Part of a small language model's weights: a variant of Adam for these matrices.
Each number is 128 + 32 x the weight over the matrix's rms, rounded and kept within 0 to 255. Layers, rows and columns count from 0. Numbers have three digits each.

# q: layer 4 attention query, 256x512, rms 0.0243, rows 62-63,126-128,192, columns 192-255
# k: layer 4 attention key, 128x512, rms 0.0237, rows 62-63, columns 192-255
# v: layer 4 attention value, 128x512, rms 0.0197, rows 0-63, columns 192-255
# o: layer 4 attention output (transposed), 256x512, rms 0.0288, rows 0-127, columns 192-255
q62:141110102149133127104130164081146128174128083102074142155140130118148083149127158150156093124197160162233188133118159171175192110075119106152137125158126105169073134038144119109141099136166110
q126:126117153130179114093175136128149130160123042097091157151152155136132130112120111109138075112156064093254203140132160091137160154114215096163096098134126128134054116095127104094131132145188126
k62:133155109132085079136140144113120157191119144150102125223082082120075158155149177060118138153145135105156110101098113091123186176228128163121062115127141175162144218157096117120185081132123142
q63:128137171159143122082084093109143127152091145053112110155099126142090204192140126072106102134143120110226136137104166140119188150113103160109118059098127098134022105182108105084129108157153126
q127:096103147126130068097111078140083139136040148028115098106103117192156199155179095069076096100189078111224078160131151114115143163132150113177034065140150160130105116126072103096087163139241201
k63:124094148038110111163112082118061127143212142141073096038167059118108223094111134106067162059129068073098102106161111143084184159187229134149101114112174208100111146167132180104206080120101138
v0:149177098111126077145055095154162186133165092042118189150101134105171116156178160164124137120118155123120167078111125100141140146164116160145119149162128139108185146135045138118090061163076155
o0:140190085139181103106120099074117124128087137124090144172113152129154111118131162139148160098150160123096140130184190063111181117135103126089098141135052116120059149129129151168103055186209143
o64:146166105188132107132144095139048094179131097151109175139133152135120097074125162109135149136087135150175117047123083098143118140049106189088118137109122122111120080176170157170107094123145117
v1:088175096125056138192165086129150134120135143157180107140141161084134125161129119142165098141103082116075095136122102087149189104123109060144172168155115132126115110129162180113124116148129141
o1:112210078143136132095149174108160097121142140131103105178140106111133116165127121074146102088158154101145136169154033134163168125044198122060098147193097045099075110112142164108148133128113119
o65:123137109121139159123137136105153133100178116083153119109136116096120143153148110080106084134189129130183140220118056173172162110092149109117139112185037077071158135111097161132154107116121102
v2:108136080084111121139130166160097111161118152169122107154139129126076142092183136086110138174161172179075125155148093102178186118134112194135061144056221153118140107150113146117188113097127114
o2:163130118108139170156139108164150105131165168159135121136180115153115127099025131148105182140218146152107117186149103129049166131171094145133096101115139170082119126130073106121129047122136128
o66:166135082130103154107102116118129093126165185151156099144155168169130126126030104113114141158138134130130130201204104122064161134143073110140107065099175162138155121135130154124113085193131095
v3:196147176141071112128116139192115109150144121098085089147097134125114094075125129155085132085169054194076127148191166130129089151151196169104114122084098133117153146184113102078153090146107098
o3:142120119104139157159151122174111152122137116120091167074143168171061214116065061090097151134121106150108149154165150112105082126147090114140160120147146125042203070125093104112113125169060146
o67:139113077091141152133130126128111140145071097171054115130113144190110160129070070187122163104099130110077132166208162063075098111163138160099099115087119141056136073128080077156112148162077075
v4:109104100115155116141162099093146100115155125106156098145176121117176101181124129150101101152127095142182120118055137160109131137134096172138113155195136118150107116100147098131090127111142045
o4:105138169130104129170143147128108102126100142128125110128166129134166109083137117176124163142108133146121110130115134151127137133139164138177127149142147182165147118113160157111131132113137141
o68:119143157118124114165126148143110116117115150099110116126143111139173089093156143171121150132126098117121126129134147147134130142116144105203124140146156152149146123130140157112132117130150143
v5:141144122106114154187105122103087170062091118129135132078108117153164109164054125118143146136105116209054069149084131085138073125144166134146158144100092098142144141143169132103126168165124082
o5:150165137064147152167173147117147097140146134137039093180148112122163176139155116128150094160208117161137101192126032132103083126113099117106151127169133188161089079141123161105086123101139136
o69:137187099101085129133128137166135137153100079151133178177108168140191083134114140167095147117151104124144140170152159191221113185139090112175127112146166157125036145125156107121125150116130114
v6:145189092128073133152206137156139136116120160113138098152107116078087142195158072094117086103122111117169136158130176157109121097164130112114084155138131161157168160101177151040086140133071129
o6:120161144122122121098157141081117187089135115097068058146141112089108117084163087126114111101135117153147124156102083183106134155129168134119125137193137086067103102187126139118123123103119176
o70:127157127097162082144142088083137130092172123080126134096129060113138128135167092159127100137021108112145083166133128123106153072159162058132134152117181146087123179184097129132089073118112175
v7:136134094127116155127132143049187100097125112109168155120082139127141108166068155129094157135142077136172106194167101099142109123112105105138104127123110113133122160155115127146085115125140122
o7:120165122183148101117131144123166141100126121170123176155090104156108192186139092147115085167057118127100072125160191150048122167203134100176099131140202081144058183071133152149145109157083171
o71:155126133147176137165119138129166155112142123205140121198108133163103232140174103137128139117070121145068096103126202119087070131137119124148100181087140077129100156139154121144110122196117161
v8:128106187093124181150121137100094167078145174175180110109181116127139163107097086103174146123142218176114153110126133178133109163097105179115106147116154139111123071131146172097107174106123157
o8:123112149138135123105115117082066144162114176129172066058123141178183103114109152179139154147139180157116160140134162106162146149091105141104103117119099198177170089152145093102085059112186163
o72:093127170160125101136114090073156175100165113092207115060116127146144108115099127175139143167073144121111175120144126134171079134161127065146113088169075179107189133104131146118092073126109166
v9:145158147172171167146177164150166066058099156074190113095137154098186127134114117144129138128107119067051132174171107128129137146163148098105165118185157123131100139127183159166211203108091070
o9:108136127170089121068129118111098181103121128146164091114214160095101174106097138093120133123121152163207168099180115158182146143144143150075143072138111130134131109115157148107142131172152088
o73:138136112177090134091112113120144116120132119140139154093212101133135155088054162170153098132192149132158158121150143121170139151153167186137142088088073125125095096054185103128160194086193071
v10:157128134090139089085167151146114121164167116117121114100133166139066130090168144169145112099158131119159169167112190087121141112170148128122130138108129167124192103098049129129116135140161189
o10:110185072133160130080139131154092088146171125157170070138141149162099158127137127183101073091199142136108168065099157167144164110197124169113094155127134120099119115173147173141155095107077129
o74:147177155180120140122157126133098080149121109128150117140194161117125181123139083182086076111178173153169124100101144194103119119153114204102096146060125104114127074156129157127148153092131126
v11:102128124155120067123087157091105113137171166158125083110122149126080140133109065114167185105122132170103106142101088119124181146117117134124175099150145110126107123156124151115079134113103107
o11:121090114113127159171109156154069102174168146143118181060152080153118150123141144110136164142108098080126121184144120171194089093095131142127155067129089087123164184083159179120088074104155145
o75:130114105152108137100110123083076120129150147125180076111142111099098207151139121129118087140118158140116149186109089196124180079111084102099139155135096131212139189150124206128115091103138130
v12:100132105093136085152106135169155125116174089091155129129095107172102094161074137182128114124136092085142157130128160090127151154114143125128185121163099150143137145135142126177067145119099153
o12:119143120131127078090134101128096153117143106166077129125106137145094133145129087066130150137128131112154149116196111161118145092183135130139151144157112168112096150095194160135126146087103148
o76:194125125182151150056120119158075087147118131149107137113102126186112143130127127036145117139138131135149128116141122185113152180140099156152123173165131134111163112128187164147070204061127140
v13:130157133154124166101135105114136141130101121079140087123134125119144120185114142120117172117156119131165067099111170127093122162108105139135084153099119149164182183113163124112153156057132146
o13:143139123155122116092111183177149147130089115125171138084175118069102207106123098144082148130079114122137124106120182092043131170134143143179127147103184122224115142072091174130139092125108123
o77:135113124112131119134096145205169166136130168125123127144153082182107114072145102137142114111098079141122118182199170097062125160125137165180153108113151111140111112121126086127171075140083144
v14:110111136146114157133154175135115111155165079182123109148133131152142113101125106150125166148163112134111113166192101107137091128198159178127188103125110152143139131140118084183107122156103112
o14:101195160137094131111155131142155188100106095111145143158111120099117131176035194123134095126045141116156158117156119106185141169159125139096118024152114196106128170196101109177163189192091133
o78:121159144084130154100141101154155081125127087150118175137117128108164127156057099105122103138106139099126164121171137120159159122156163144115151068137160173125085128177129139146060151155093179
v15:145113125188163209138139126137124152078126119145146145078152149122110108141104155096131169156153126175121101174122120133104121108136135083128088118180113098114105091160106167112096157138076140
o15:106138142089153197169153142113116093193162127163099097107136122181122139117094104136125156141112149117141155115139139080122064103170133125129128099143148118155132111147122174091089069111111090
o79:107151119126122155155113110180228167136170100171197167046085127178134146117112110238133170131168112140141171122142149186120036104131176067134102084173072152101075155155077073109093119067130060
v16:109199091109135218154129094174125178070131066109166116114145114104171125172050094150129140086114105208156164104146108108105085141148077180141143136164179111091123162125099146146093153140137138
o16:109177137170172142113201174130200141137119102105080127231173098106118090159158231188141180091105110107167173133134111093069166138096076091119154083108175173091031105169116148162134101171176147
o80:060085136124090139162154144159189160147106082138092165220172091125176083091124196162149180117128109149124155097130114127136077191125154107079149117156160157082057132125080137132156108093105135
v17:115108087132121168133192144192104104064118133139116106088112117181133178041173110066143203144110184105069091131167145130142118138119156111128153142116073114132177113102134112133125118108155139
o17:145163118139153160078138104127155192115167114110075144184089136147129059166085132108144104136186105147154136138124082158187110077065125156128141136169176197127109097192103093132117156087144088
o81:113144096127151130086115129134180136148153121110099167169125124130169024158140162118145103148137141124180168141139165124130112045136157083111171122148232219152092132176127122099107096096156172
v18:199077138146131081119158141105107185193179102019091090146139164100081113076070062153067102109133159104150168091150153186134100138150076174101083136138183134151141107164057099086146136112073116
o18:078127093092123123130141138082101115138142169078157109070103155147129132118158118109124159122126134125110168073149162108116090082168124118136138160124179167114185119118180102075166159112139122
o82:098134157102142120129129075126093063175110111136113099076087133159120126123162092179153123137150142120133101083120082178106068092150140098141113119133095153091157093130102133141118163112150143
v19:175084049059150118164182115160127093155082162153076142129107082163134129138087120135106159140164147074157185082129152124136128136134146088150124115136102135141061104147127110109189087129134120
o19:120161074123104146156149118163138150147150126145164132104045105172132120134077156182117187125127156139175083098149101156110117115090102096110130123123080137139160104096116091165135127131137135
o83:113116143087130140113159132131088114152125154107148150104089057151130171147152158209136178149101143108162094102158132140069129106123170139094138105099111135200134084094085135122074106181150112
v20:115101103103129079131086112124078165114157067176147146179153121107137131097148126144116076170132195100085166095142108124123143163139096165131103137143121099151069086148212158110117107160113131
o20:120053186201102080128086116100047161150084124120204111084137171113089104096093167130118138072118119100116213135099117092168152139100182175083118123087097224128126153168139106111193146106169098
o84:110122152186124104104110114116089122131092150058147123070080139160138072124094173152129078141146113119134155112123122074094119170107204104142123105119158197104167128114087135112140074092145131
v21:092166198154116090087194183135093156131168112120156170134105144127081116128153105104175122141119086209100133130123171118121090138103078151110168136103165124125133093112118105132049166080173094
o21:149082104123186128126183122119105149088114152092135137107167098111142201154146144142144100114112152138171096119119165119157129141162173135177137088098218092142154154116197109080122212148123160
o85:136079223155134114098163082117150143043131083165108109126163143073094154112174124106143091112151154122122068140143168172125128109158097135119170120141140056140096179104142147166105191139058156
v22:151123160110111153086155149086100139078119113151137107108190112170142112165159113123150160107149152143158135120137087083124155129095132128140087106080092144131069127163165132109131111099147140
o22:174070153118087134115081144202113136183105101143170115080143114092153195090097104138119166168099131156155116132068154124169120142103133119126161143127152109171115083092135148132132082120085138
o86:146089142118116129125096145150116161122108142100152098081180113147151153111112166161164102134110128132125124151108126103160122165159136101162139087148176086161129081058110112106143100122047182
v23:101091095130146096159136123107109152172133212179124112167147151083123139117112095153117096101149179117113102121109148150095059142106121157146124099177169109161115134119180135118124166125115084
o23:118143151114090160149163081151125137117129148116141096112045050141151094084122114151132143124070132101145107128097095177118084143106161129164135131130111167174215152100135069113147235099118090
o87:123118144112098101102118135148125124120138132114087083065055087121160087117144154145111180150103124068137098152141139126105119114084149128184157095125073152143125162129093108123126186119107122
v24:163077149153121125073187115140134112100163074084102176107090100127082129173176079114146106152138155147109139098147095059150124125078080196097118136178098165149078099156187126127106137144100148
o24:103111132190063126085112095132107113183119166219166117102108102169132165147078112147120139114091149159138094130101133120138112114154045169079118124128121108156216116143186114095177078145094100
o88:094162166171098136027122194144158128166090127136162101078093089102070150187050144115094089109143172095138118173114124157110179094124087178092092167116094130184175121126153179127175156214124118
v25:170118108154133154100098154115168048064056084047103093160107153124178126149107113132175152157109124131106166125161085052164135149166166119103073153173152112137090076157079170143171115160160114
o25:115127105152124189094111151150187102142115103124176127174197131129129148131078077145133164139149143143126101083158186078153106131128116102088134172168167125154151051145093141123143085173093069
o89:123126123071123156138107089110094115131096077140123105171224100187092164135120108134093119154175162104132123130176125080138096154152180185113148114117197125158084044115126166117139136110127143
v26:164091133120138168151068099165086088100182164104110170127135113120126107113185146159101105115148144114162053157208068116136111134138131110099105116126189109136144104164138125104122148167076063
o26:192116195090101162196087116094151075132083123121141151177191151113124187156058072114130130114140108128143092131187194000110091159211089058113115135114171113156125097194139066113064131171113116
o90:199135118107129139198102143132128140140146100153155144137133166172112120139110160143129099151109107113157118158165143096117090127162132073116126080155151148096147130192130080149124109152111128
v27:119081160181140141093160163113162060158115121106110134163109079134164108126110116129099120103127066167086194124137143166162135147149120102109099147141074121136116109110116122172137123123192142
o27:118109139141138122149137159090134095117131142130133182084190129097143077111165137186129119180135156169089143177170133150140187088123114156150158073107082115143164103094169145142107079167149161
o91:097123140090126126121158155143177132090098146146101134160177109043093117108107105143110161129089153156132157100146121098108165074114125156086135107132124106172168030060120158133109112176154162
v28:117136092082182094110115167096085150135118090139117124114145111158084137137164164097105150168130166170124150157132147073121141114124205160123092093113158085156083091123091107083130116160152100
o28:076216192112126133122135112184133147157114103111153104210135132145127217112032090168100098164122081142158095107085131117132122165216188143097100110113180173106101149200125099118138201061018136
o92:062200194124135109159107110201131136156093140095135137133193136101187183107121081159090065140155094130155128107070191132092134112144168110133165108073255113140093155171113152105125090098079164
v29:191137175136132087130137082139149147116080092152137102181131108153132123173079052153157108113143159133047108161138111134085143126144131155131109160116172151127150137093131093115064188132158076
o29:173020056100137111070108119123099159068114124154189168126132076067117120175153075109111101118159132182086102167126204095095191163114105056168106124084131141140049075080134098146103062162130144
o93:123091140112099131119112104097081128119127110126136096115093120135130147153108109170138131159116148145104061139111097160114136141142105101109091108125104156118155084099089078117165149153165132
v30:101133077099152093088203087085099146144088058123128187140141153148119109112187122112151126163125180119118182118106157134120074130188175081124114126150172127145156093079154157169090145129132102
o30:110148114108116127130120107130119177126126113160181023134108103121117063052111109168100067140121152136123137177071071211153116107183133153094127143120139186136149096147074205148146091134111087
o94:103149135118084131076116134153177160154096122110198091095141147147144076090116146185092080137081178136153097134089116144128114135137121128073150123127190116130136096120071208085164040139113195
v31:152124144132197115076113155114146142111120088130129140146135096156113136137099103173153126106167164087111161133149156125113107139180150122146138135179113165129126158110129126149118178156117094
o31:137122160170114169176119067103124114116128125094172153138090133152128129030161119167149110134146155121137155134116184131149106155188169121118149138126067120153113193123118084141127127112131139
o95:140151118162097082134138129180118142144123107138117162095119164120098168079103123102133113094143144106090172126105162135162172171095117188103098192121079075136055192114134149116160162094122173
v32:112135123119109138087079086139080119161137103103106196127094094135129110086125173111114123108112142089186131164128135136120085133143120102108087134120080147119126148136154129124188118122105209
o32:111104139117098154172126116121099119141136146134178148126090075156130077131139121181112091157089085101102122062158092107117087111121097106098129137135094095148166195130102126122100108121135129
o96:106123196111095162139186156091119125121155087138160149102113115131114094128121122174118116192123107099118151100113096105110031157142137125128166078104127140168070110075089077090152115130141122
v33:159066150143135112147113110144104162145151165164142128111176118126124147135162135139141085139157149168127092133123154144120144134145131111131123116155113089133116164160124173092230097104125143
o33:110144159118103126145119140144069097143132154134166130144093159208182162148164096147162088154096111146104063070087136147150156156107134140082131108129125133119213086120148103132141183141088030
o97:141173141124108116192114167129068111142125145154163126187162048187167161096210088138090114128110083098127144151147170121132096109135201144136111108090096152120194111104151130125132120178098041
v34:122138161119112168139147123146103134139157173088171087166113120140095161136181138128100128152133093169086191096093116144099092128141119152135152096121110103143121119126129146130108153055128179
o34:082143153096169135133173128117137114167170157055123128155103107098108198082106216117090196136093106133100170071139126118096134151103116190137178107200159092106140221104092110088163074119112134
o98:120126159110137114112149084110114115117170124089104086103070169094130150126156165177115147161209103158153182045110148159123111196105128122172126070171103068086078164148097130170172093152120077
v35:106126124098132110138092103105130182104137068125099165099113109067104134159138091119106125096112075157124159184167125126138111158124096193136099130148130120131128158114139111134112147161144077
o35:107128180160122150130118093075141140156151164144089138165155082122137086070130175161117160118142094130073136204110149082115118088172081162085148114121147149117137136198150164110101126148165130
o99:131141169178139119075089074122141154141139137124123102150176183150122065122128157141165135118092139144133148136094098089120149151144104112086162102142187178139187079172133184132152076156147171
v36:119149128124141080130111130128177094077116117138097145170101123212171114162135120126107139180117086128087150151130125119174135119204181144135111135125133138113146152128100131115136143117137133
o36:125143110139133142119118165137187157133132115163092126151105127192078085160125137088142106128167126148100139156109088141151090124114151113131137161162116106092084072133094189125145088118108097
o100:159125042080183148094104121112117116129097152114128101150145144235110098161131176120123113092147185141112140093144123102158119149163166097091127115133130102118195071096179171140147129103139134
v37:169134141161120123101153109153155134117111169071120144154106093118130126165153076115143122137143134084124179124151150074094144165119150115118095122111077127123105154119077095079181108109116117
o37:145173109103099138127136115142111121114139145153093161165071108106145181134154135126118154103130141127092107170175131092057162159131144128076105070123052065052129138116132120125147090175135119
o101:116178115092124121134126098127099111123172111116083133160096117083152200137139111107131147097147113142107122177195150101096134148122153138102094078093090077080099148150143125148147116132123124
v38:125151148132105124077146141127147092109190122107145129094117143138170124149085097163111146176132092140084146134085107151160111099125142131154116161100084105107165134129139105092124128112152121
o38:132170115128120149123160177077177081100127133125152151083175176118167124140137150111147102155221149162171123179095102112095103128066194105199128223110143108151116133154120142093082176099162166
o102:082140104094102112115106118131132141135097161144115144132150148135157076128151181078160123097152135117151154108140124074091125134112128123156147149146137070133097118148123125140133143110116128
v39:168117202098170130138085095116094122134126122102138088077102146145131151123109050137118187120087124108205122125180151159138108118138113145096147143097101164140092065146153171126084141161140133
o39:160117157116080119093096127083150170143151112121065114081156142146148120161112081067120131172178109164189120104137116174183084105117085107122127203141171239144117042117095174108107158083087173
o103:159144183164119116117127079066114147115137079114123187047149163152157121176150110146119132141108127116155148123101153138173092142211084062203156138105206241133109092127132201113073211114145197
v40:138156127158182104142148150145163119105125125185125122100162088150131103142219129107160140133112207072159143138058094128117153083195155160108122146094171131165158118123128107095055160106091115
o40:186117120132108151114148115142109181108098120169105152100115120150150126165147077161128107127109130135090088138167178161161123070189129125154152075096119082143159128111106147145133089146133109
o104:170117107137156163098129172158114132083133158139101047126119166206155123155131148123129125088133127132118100153187213123146176081205113107181115112147159109168223109173168200125112161136141175
v41:142165123133152131127162170198116127130105162136127078117113130118107140116147085121133165100108174089087120138123133112166114163106100102141148156097099113172138101154103136121128107153125154
o41:155122132122110123107124136133124144110113136110101135150137115099159064128091130114112157109133133136116120098149092140205132130098105115175109160156104146177135116105129092115141149116153111
o105:140121140121127122124132138111099107129122131106107132120129118107157070119084133131117141126133121123117132131133109139171145118122119124191125154152115163180135124116145106116123156108152128
v42:120134090117165146140116124115111115118115127159165107102118147170131141096111129145109137123149165114162074100117133121117158131144134121100156137089107095144151158107149128121129156111117148
o42:142160167132132110152103120115149148118139087095154169101168184123130190120119133095117125154126117142189099123138179141126103142149152126115137124075144161087101182128077142148091185123096170
o106:134136123115117121147123115111111131140146128141125159127135164133133170108134136104123115136108106130135115136145158116117113138153134104128152107085164145087103164143139136133105142124121173
v43:115139121089143102144080087072082120146129193103148184107113108142146093079153152121111124123127142153182140146109141204143129148149063130134083081128152128127168138105102187167115131157152123
o43:156147170104171120121109104115138145118112152158128098160040051160113147142126108188154130130071116091124145124149117162065090140188101105048074068098080143156115172168069140129122130145128113
o107:136170117117154105127139153136193133105135110137170161122042119119126113108131121184119159108061120138096141115111117175103092119095140079107154118089125189133109188163120123138125124125103109
v44:149185108079114109119199139136132130083080091185130102167109159060085112115110110118117129087141107166137139141145103086138138125117103159107119141060120104141121151151164126047091115135098137
o44:119111137112120157104109143184131163137079087166101111179201136075148212131103125113109151109096110149094105166122109110171120137142096128119158125154157084124137104121130134063143164158117130
o108:128114193094145153143129079163173133088071133120099059169174122087145167126063107087117161132107153161038125169122123094168100126172059130139165144133176086155138101116156133097117143144166144
v45:097145191176089112091128145160070154168121084104139115138136112131170155096174111087119126165076169101139110154074099160120137103132114153114104144096138136149158110120143118152165129085142083
o45:107149097117094127139160146119127108105132139116107131102141097133148128162159142134140145156182163123119092156159140116086147024186092143150153136101186201154204124144170095113110164130084138
o109:156141133148099154045101146111117113140134160135079012139116173094154101176132150103143134136196156089135106160166191140073146063176050102148158118193108138155159142166127104137127138190117169
v46:171123047128066149202118128071085143118126097106122159116093108103060132092147139075181164136143178098116111149090142124118158151078167073120106143154084105109151186113126101137170101117157137
o46:194123084130126135225115138196099128058142170164129172150134113098115147122126122161124145133181119100130112150156112080119086054100090160074121097105136127094151154124120160117137094102154076
o110:136163111112166155137123184144134146057131195132105137130153126133116159126145143094167109111150123115096144224190135104092135131105108135064141139091178119117156143116083125088155058068116082
v47:144146165178142130152128104124106157083156187110131132161147122135183105148136089135152137135140209127119154071198119117103117104138128157112136146145108134150138144074146144164156198125143138
o47:155133114079125139077122161149103141078141140172092114139152092113154128145221080109102056130155118128097148123183048166102127157103140126077120094143136114135130067037149160135135090062085119
o111:171166126126096130100140182123094117063139090116171111142125140139143087097214093105092099172108121106118159136138110114153115164120106140193134105165143102102123061084139170152132122137076113
v48:149108154177117175136152110047089098148110104082178135100115122133099112071105091078158140110138072165087140157142110200109100135172078142158135117151113106108174141155153124096144087131067125
o48:105127107105106117159120150158065143121116132137069065140079148122094154099121151128155161091087072136105132083110127104172121117140081117162106103141141198135143113131137136142174117134164135
o112:079163099149136159181116098153134109106115176137121127145079114193177152103158131160187109111073085141074122086148131129139142105151188040119075128146202161108161195128091115101124076146149150
v49:082153100111137106170175098176184074068099092115175147129137122140070131149100111167190174097108093092111163086142089176144171093121100146141123160165132137093105150118121152127115133152101134
o49:140137121140130111092136115140098158100114127169086178163097067117124098118147111137160149134079121109128121212150119196164191106069127111176104146177099103076124139080089160144137113147186122
o113:111096101134097140126117129112130146082154168157135151140097051131143114144080100104163186131046139136064123180116087152156159102100158087165067199143130129096142186081112114100122161097168110
v50:100127142149123144151160144122187104097119126142172096125162128132111130126113085171146157072150123063145105104103095170125179118096074133112106182184140141125113094116137127138081131146092139
o50:167165114119113108125130126096145102097141095117074114117182161114112160107096091058131160137116113146182132094165117097157113096104103091103130161138152126097095126109109155124099098104162138
o114:125125166143116127135117121120160133061164102160125124055190129140119207125123112080186123133139122136152104109137074157144132098146127082076138118136161165093120126081081140102106164077181123
v51:086132153206184166107167168140082166095168060167152097165144120130121103171101136139118095130140080059155105111115125125105095124140110114126111115083108151136158142135160088110124111178147132
o51:155098172143133125146150089095093146146089124079152093104107111124124089101166135161135123094130148139157160126118168070147096159159127108145164058097103130111116130155186106153146139192107144
o115:150119155127111151106118098162156133157152141138127099101151116130111072106153122122132147116167089147191166142149123113108088145153114130142129090175097169143086105161129097110100143125131165
v52:150169101122161138083165114108108122138212141166161167156087106067123099102118174104122102087131107135134191117105117124123119101165109129103139133151085100115065141106132177103140108139092204
o52:082146139157106104155165105092139130070132160142118123134094146161101113125094175117106195136049108128097145073119132098146147120132078142064142098116146139124162133094093130121137116126153122
o116:050134137168150140163131114082180145114129136103093130092141115150139143122088131124104145175125070135114099106178123129157112129047153162053112136111139128117117152094126106106154129078169186
v53:126067052118170078106172070133178098099107178178091100054133176187155143128114076141091117110143167102122102115131107116080077142177169125143125090097077130152173175067157126126087133109131159
o53:111178125098115142117136118127129094120160129148164114119130138153201081137107063102121119116127127128126080117154107151158110140118091101134137156133114103141113132141141131153128095153160121
o117:117090138118140155105123160116065085168162141150173089162101140115205106187093141074128144115081139132154124160189102122152062098123115168132133080084150080194091139136152126114155116127136156
v54:173102094138102208144056118054162120096147199108120123083114154184111130150123143139178158113134135096142147142099149100098069149186083139099141128171085120153142118127110155108064102126122129
o54:169084122125131144143107122105105077157149142083213156063085151161162184126164142179139104126126161112152140074116207095155085183120156136140159132166130104174104157113142115135094091091139156
o118:129107094103153090191137112104121124100191140108154178085047127206116193143185146176157097131120099076102139114146162127186119122120139110180135111170062099085060180143077076142109099115065141
v55:104124089124126119117144147114152103110058103150136118151148143208098115164154150085106114081132140097163133095128097120116177155128132115117153103093077139108133116141114121126176093104137147
o55:142137184081064125171118087237102097138098122175120130111102098149132136054120119185118167128050146164142067104124083164162154134084123141161134122136036082083196130008111144166147084136145136
o119:109129148082109129117133143171058155116139155156105090071116093150131151113142120119143155148098135117094126141151097128152159107112105119182121078140135019129152156048164127124169104156141129
v56:160160109154104152075156176115110108122163109113146168122082132188058125088070097160186121122149103168166066106174142118158127127128104124158141105082142133138187113090115152075109124094119210
o56:130116106100127152083142141149099179143131142158176130079083064142118106113147124155145097138140161137138171171139106162157112121090188133188131162144043067159168098095089125107143125131061179
o120:158077064093097122036130117092036115157142125152135102040079107146074142152107101076101144119072175139151135180169073139138091121122119135206116142104060064180151090122165113129103157086075210
v57:147116072123146130147123103144165094085146104125099184161128109125096120130112118163170120177166144104099148105138130117167104135146126118119178114194067153149082089082122136173147118124117085
o57:099153174198081104127134106131101176099152116163118178177087093179135096146164102148133096170140118117116094151129133199141134144120153152154122164191136169156166117110170106099159193080096138
o121:178099126125170114099134136147125109135159174151130207140096084099116120165135100115101121158108126087060135092084160122080150129125124115163132190150167162141160172142181157116071199172156159
v58:066101140101121205106071185208141093152129093113074117152102073117102113192103101135101106111147142125120125088125077150158135121057124194116117120171109167143166139159187137181176119119103118
o58:134148214133106173138132128056177086163131110104080159135188112125076141115057155115108191153116143151169155130133136033071080083154075115131110107122136117149117151162146118107071098131118169
o122:172124146106120121069111172098202135173135098120101168071176137120070109118063177123143183152141166122188136101063099109092148071128078105098143117173117152161115082130111116161152121182115143
v59:158101118127093146110166117155157180139169162047129092134138102161092111159207146165086159164126084194105147103126144108138141147136143169137145104141119135126061117162129101151137129119101126
o59:149134157093133122116133079116073149124125137088131184070125155134119160053094136142148194136106147189059083192144142158144115130152161089082145096120101075098134087110103118136125139184123124
o123:173126159084150129105109096129099098146115119148109178126143113142138147077138178135125139085111113128073120151137112164112103146166149100093081138115136102116168065122142174159123166146084102
v60:194105142155191096152084175112103135102127169123096115143134130143144139142077119055108159148100127215111156098146126099170173128115103127127106131149204124131146165141107144100169124148125088
o60:142099120113141155113180193128176088154124154098151105094075154139130095109133118117151133136097135129111156129130145148103145217131088128136128111069125111130147081132117059135087166149152153
o124:077096111050113117132127112170129110156144160152180176141138124197097096032134100144125122084093052078122125175127128161127159205127098177129114097154092085110179121142103082171083184142087145
v61:156172072116157204112122122133103163078062133108130120136150147136187137132122115139122160145140106153112101144159159154100050133142085162133115134135089119153108186127142155156175165123078123
o61:112140120128117131105131136162172192184120113135042084165071109178129119154136161135114157124159085151082070064118102138052040149123134159139146191157170147190182113058112148122175089098144123
o125:156146139116145162150134132187142144165115108168121132127093099139149117084081140193151185103185118166077130062076145097096017126172161144143121104147128165112173170107200135152095181170143078
v62:140138068121084094154209140133111141164138095106113135128082111195062145104165137178078151090125138096159142123092093115144068147141163100111147095074080090152128089163147128156106099158122135
o62:193133129133079101176158126148094142116124062127106125101110123022083198132123191103100098125094097167164134111091038118220064118147110114181127098149068075123157100089101120135158159140128155
o126:173120156112112159155172180122058110184084132147098148149123098078127114114166203169139088120050159151137102107073133145142132077179107105155135114142141087180191128048084158104138144161102139
v63:128123152136120123101172163151169083126143163134143089165168122126148133084146094169159090135129121141145144136150095128155130094107171185140093155145124180106087140118108112126127104093141124
o63:103153109095115140088142137101093096093160148130078135099140210186155068139121133113137097141104138151086050103117176147227125129143154106160098169146142122081174116069168101119135115082150169
o127:109182140148141142153123117132095156065121069094098073135139154099114134136110105083132104085130164092114115069087109098200123098099097148123089207170112092122111138133150137145115154112106150
q128:132131102118098100169099161119146101124094085145032051136167138170115122111150180097088099131175105145150157176147165112151117147101139098098137061134144165159133116149135127127174151146110118
q192:106136121143148103123128167134177103117143134138088095155146114140124125141132169126117086128101123119162120119111132085106120156112096141105134136141113119139096178169141086110142098131151105